Part of a small language model's weights: 8 layers.
Each number is 128 + 32 x the weight over its row's rms, rounded and kept within 0 to 255. Layers, rows and columns count from 0. Numbers have three digits each. The size before them is the row's rms in percent of the matrix's.

# layer 4 MLP down (transposed), 256x96, rms 0.096, rows 207-255, columns 0-47
091:103085152120103150092149150136111177134114194111137133094091104050081168081131126098094130162115120186102159158113183161178139138156141131103119
122:141074111162124092097098110144087104155106103127152142104079102179151046150153125096135156154182102102112134175165111063154105103109142166196141
102:182165099109125078177131173152127101075153130127063092159073129158106168149198107160082081155135108128107149095115134148171153138075145170123147
102:126139088101132112157103103108098150169107128110189110164172106169146215133151155111158096114098062083143098094108116159138117121180110150076190
074:136123113066079104152117160153179120093108157127079115151094136173113114151092119080140108150111112189131183114119104068133189061144103133157153
097:183178142121129093215108150117121121101080111116144143117122140126167116143121090160172099108153157133100116172117132138153121120084114136108099
089:109127120071130065161100101181127126136085140163087179133151067145173169121104173124080118103152152163063134125136172160151155146087134118147146
087:183069145102115052088145129187187075162111117088144072173154164088096091126146156118125120181187156114157151093105143064142156163144089119099182
102:130162094122135090119165139093117118132134153105158108111157161169195174134171128143075049111112134122164158061107174173146133094168129150146134
074:118131103146172159102094130147077144143134180078064167161076187084111083151167126159116066182106130189119133113094121110163127080083178147122139
098:163084125119112108155152088203134089108145115095069150095122155201100090140136119176120151152189127119129101152145154078135209072115114184142127
106:120196128179124146130131142103083125140086148091162134114155097113182118112077124191132064115112170091138165072123095122170147160141179121145085
117:103078090149154128167149105074114124131183167151162181136186124171093108106108128106071149177087107143060160148096121169185150133069133102192161
100:054162106082090150130130161101137148088142081077204080127080101122129113118113116125159138144097186103127148122105181123064149121179152174152087
097:085147102129175147095097063171092123125161130089108140130181129132149164126141154135115139104163093118145090082148106132172180144072147128147136
100:114138079107176124147168121093137128096130125176115065209173138142149114150104107162118200111167066117155131054094131108096113078146130117122148
092:160138138103131142025185158120154132192078157106125096149124155086137154130129133115135116087116177092118137150147121126145084143087135144112155
095:116165172108146089102119112123211158087127145162179120087101153187067121075142120113141150118150175150115203074122100074136131145094127120178139
089:128117197206100197083119114118134157097191100076129139102105078192160152126134137122115169129143119140159134172107085124119129135115132131111125
100:131118128132120107124160143192090065177123093131089174143126075130137107113161100107076082072132068186151147103136134174135145162094169082070085
090:155141108158114113086096147162082109121153083173136102150075163117107192096109147068112151114142153131180156143068115135116138116175064116148154
082:117183124174098173129184199141138133121065102132159137146092149096137192109125143128130123141142124144126141150086108135108182143114102073113144
072:096097091084072141109147096081202086145132109147134147105093194152125112208116081090083118130158132161171108134143143094094130165131049108109175
088:147164118089140128207134114076108124155083098160107177102123147150132122108170126091136168150137120111117151116024159119176170147088163133100083
097:188128139168097103128138110160137140088187103144085106122158119115140127169125183070059131070158128112179137136128157142112080052106097110150132
092:075102123076084157092143113131092122104130179152157171124161142148180143185140108105158114097146147141156089106080191144095173179110103095147096
113:152202128125133087187127129172128160143156100174084120159124110126223143162095126142097049121135110111122138144088150070113098113141061123111128
095:119113138178137134111107139096126149133084127130109110125128143076099136097105130140120100099171193142201086182117081119112165164118158155029118
083:132147149101137116096188126118148087129131135138069154089096106053110110128109166145186108120121101150137117144088170166146141112149155102115133
113:182120131115138185154160180129161194138191120126125112168083132101067087118124106097123193201174142130138135131089109134061127135112134120127068
109:130115139156160048179133142136164106125142155134114202114126152140154131153091161147101108156064183087140085145095115114092129074133154141130035
096:135150156068117181144119148119164162108146054192114117139136166171115144112130121155156143106076146130188113110123112111194145195075156169069197
084:101135101112125084126062141141134154148148156088166114133105139096134130132104178126113116130116135203061131196159136115129141092171126107120140
095:180115108065148082164096122130148156091146177121117054125155108160122101121143112147097090167172120174110123060164133101116102147106106146168167
098:154123065126103127158155130168114099093125143176121133135114093119115097143168104147077115157194090099147088109084180144138162116129073095195133
092:120156131134056172108087069081135190130129122125104128136171143104124143158102173106074079128143139047141149165128120131157140122145141087124112
087:186117094038100088124177076126146109124100166124131132105152178113092135113135140093091117085182107206137194125123127158120103148129170164175107
089:116141097118143101092183154149149124116087121161104137125102133160129133107097153147125145203134145102191157066138178154133162102125097147108129
079:169108110095151051155164127128105150078139208138133092112145133147116078168148117118145105145209132102139088087118125138136158142073082093119127
119:093164126121139080167113135138142130177114147134176130153135133132129084041151133180168111137151151121154094102164115132117100154155169125027167
098:109196084190118125061101100157084141126151105152216113151068177115109069111134131157151091164132105148131110115189134155142146126115158132102111
091:180114139101080119129137138138145111070104102097092079141098132101149151144142109124131123122159161070170174137142193122130101131204116104143195
084:126143119161121165119143146074174190125092104095106107132105065131125139108134090135224103140148105138120116152107170160175100098141124128131153
117:148164180124117110089174100121108128155095097144061141105127188097096071136175108137104124113131133141060124142166165154120146152132095078081170
113:231135150107116101112132115127154218105113120088143155116141136090112170112099130156109051092131123134160172095163149067119126117152172098152133
081:131101109149131073132110092150120177113081134116113077098106119194144145137100151129141138180161131152163146090236097133140161184132092143073156
097:074148068145039138139139112104109115178123133136151152139179116161135185109110110166121134136164144136099121137125113123164120133128143147121161
133:103140181199147150092072144136170118188110207148111104089119113151124155104159104109134163140115125159120092088158159123113081145092115096120158
120:130131194095118155074093112094067150116135154119097102095156121128064146144137174163105070076132126131097087052163135115095142170125112075105098
# layer 4 MLP up, 256x96, rms 0.109, rows 208-255, columns 0-47
117:142128123114177124113155177125125122190117123145123077110082090087093139130119130113127154141086126123117107121170162078146176076161135113133142
097:083142165130178130114115110112138084156161161144098143080174130090161164141135198082126123160027059026061130092130152127103138122129161119140142
108:189102126129195152159097148091156160130138167119158117178126149117111092110072087065113127142113108130116084211149131132119150085148152137143204
068:143122174087136101102119126154080161126183128168075103087175084100138176086125119129170123142123091130105141169171128090139120197078162123134149
105:073135102121159095159141138127138098144210161118116078157181144145128164084140115121165154108100129092131131086105110100052130145160117129127152
083:089130091123136138079135155129115120140147108123095048172160115064107128122114127164185132123115118146104173078147083147099106163122142096225100
072:117113161118167096150127122145053159154136140173169103101084101163108145135084166147176121188126086093088152119160126120089172156140159111095165
110:174105196165179161099135117107104151148154138132105083100079091107148153101112099170119115165104143103079079154173139108173161143133163195116152
074:168098174045084149082163156141105116126158140161133100047140105112138086120130079106082163090131165143103138120147076146163143161157141177186152
082:099113100125122155161117124122110143146175124157182067155195115176125156080124088196137129138076135112130170155142127120130151082234181168102108
104:131087120154196213143186109125140114224180135123129097158171100103160108126102095167166085173062170102059116120125138166103154170163158096136129
111:124080078064149146134148159117096151178129146095118136145102140085111161083123137200120063129092106051102086176151088115123102113162162121158155
097:132116077138158096173093098160131135142102173151126139108097152146092158113139112091163079173105121110140080090132095083093119147170172137148138
101:136118136037136167090098142072150156157174164092127151091177182150150126108117110138111141145077121127105077092176150088101122142116118130172175
102:122115100125132130141107196152145126089167148091097096156139167106102153161145107139167148125093120103044062121160137069109099158126134143128151
093:103133130105150120114057118107132139118094092150164144104094134118148145202127103191130139156109158127118108138180088100099158100161208133153133
102:131134081064107146197098157151179101150139215105101127109121115080213103114071068126095140094100130121151154168126120105093124141167130047125157
088:120057129066126105159164114127105113170115131111092169143161069082161075152153124098161177149142093126101100175137091123122108089132118136145063
104:139121142182183154183179106115142093146171144209113131061101123137141125071113135164144171154133125115147110169159175091143097140135089127101174
089:072166109129124097151141097117108145190137158186138114102170082097185120111159126101095128078158142096105063137188085133127119150150177097108101
080:116096094118113151136075115218100170167204186101106086102176153098143142084101081120144109082130082103118136120191094151114080161141153082147091
068:102113124124165109129095144169042121162165125145148086103062105134120129121145120136111106077142157109099119118149170160104200093132187126092086
087:138111133124115154065107166134095153133170199140077126126117140126169069173159127108120114100090209134151140132205047135096118130174108136205084
105:084138181130130092078094098140078102177160138132146089123166123125189120172116141125147156115104172103129104114160151072094099177162123154138148
098:174143138120220136163131114092157112156130143134142137147091129152155062098119087168194149126107138123119120105154138109030160114158139130100138
116:138140119129145102160113068181133094158120180099117098105095137146129075098110118112142100135103111127149174132153124160157093143219152126162170
095:166083162093093124105096150101115198101165150144103170100096083039114175085103079146121162164118111120130152176133108078120167118153182111126158
097:182094078131096180185136123099080128124146127153178107116180138123141114091163130108125153132113078108140096149131144063107157180152106109146152
115:170114093204153167145122114120092136126166201160131066112126105162157113116137118102183101105081130129176160116137157139125145113185173124154151
106:126125109069162138100081131141142112119160118161095109134144175123126082118143122075121160126081128110108092168147109084103154077148179103165189
097:169124098077136183110114155117105102158139130175177128157148077100192119122100164173135112108080116088175136148178157125118141073179164182077151
092:137100102105120131122121156113104097155112163172128136157099174200092116108127128099178114171132077125168134123131137080132169146165197125112112
100:131062145100140147165090159120129114129190098134105144136143109106130091130052151096169177156116061117122174110129152137049164189111151109184126
098:109110139115124079110118124134121107172168143202110101078133158056179128143141126080103135155102144151091129139131050139126174119147164124159106
102:153089103096111140100089141042130166153091161139109128112157120080132132152112129114138128122106096090065130122127164170178116173139117078129120
074:117171111068119143179154158113138144196157170178120098153111081137135122114099167181162156146097167137188176122105088135111151156127101164139137
082:117083147142120153167103116159115134169112132159118124109132137118173123176131120084098115069092115104099144116118151132074130177150152144174074
065:147135103184136148140117096154144063137206123163099134144152161069160137105101155162109097175083086106138160145130098127080042163157128124116162
111:111093104152152166141164100187139107170199144148111086175166102138100086115137125161153159171110121126093143143142133098045072145156176131109105
104:163130142104155115114114162118128159135170121135206097133105144156064109148145138105149083155148078116190127138184117063096122110165207095121091
081:121111090122089150142162103084167102129131184143161164123122138068110080142124150122142117199130118088101097153174107095137098081185123173166146
094:147122102081139154163071125190177075085122144078143087126103153164190150104157061162119188109155119123113137145176151080100146129123222138194113
114:103072095137139163150110135097112112147149144146096157144107109091128101087069109079111218118109121121117097158135088082103135153167133128127133
114:125123163153100095139150155108104091175126123123153078081163123069189069142117161101163085100078082126149139155168134099094097134159123155107155
070:126172123096134169111110156131191090108133145178124153114096137070148176126162100144098162137104146129120087180103124095126072063186134099122167
105:163100100105147107139120084074141141151110205145107115126181118088195115148029174115125087149113134121082118152154138144120123103149089122124133
110:185077086083202165184115161149132099156151159129142078119102096107123125133105185116188134180110138122070119173135131114128136100181132136149122
119:129110083090127134093135123125120108128107146126144143109200129111166098092133123134134126124135118121078071159134095139087045124192175125143169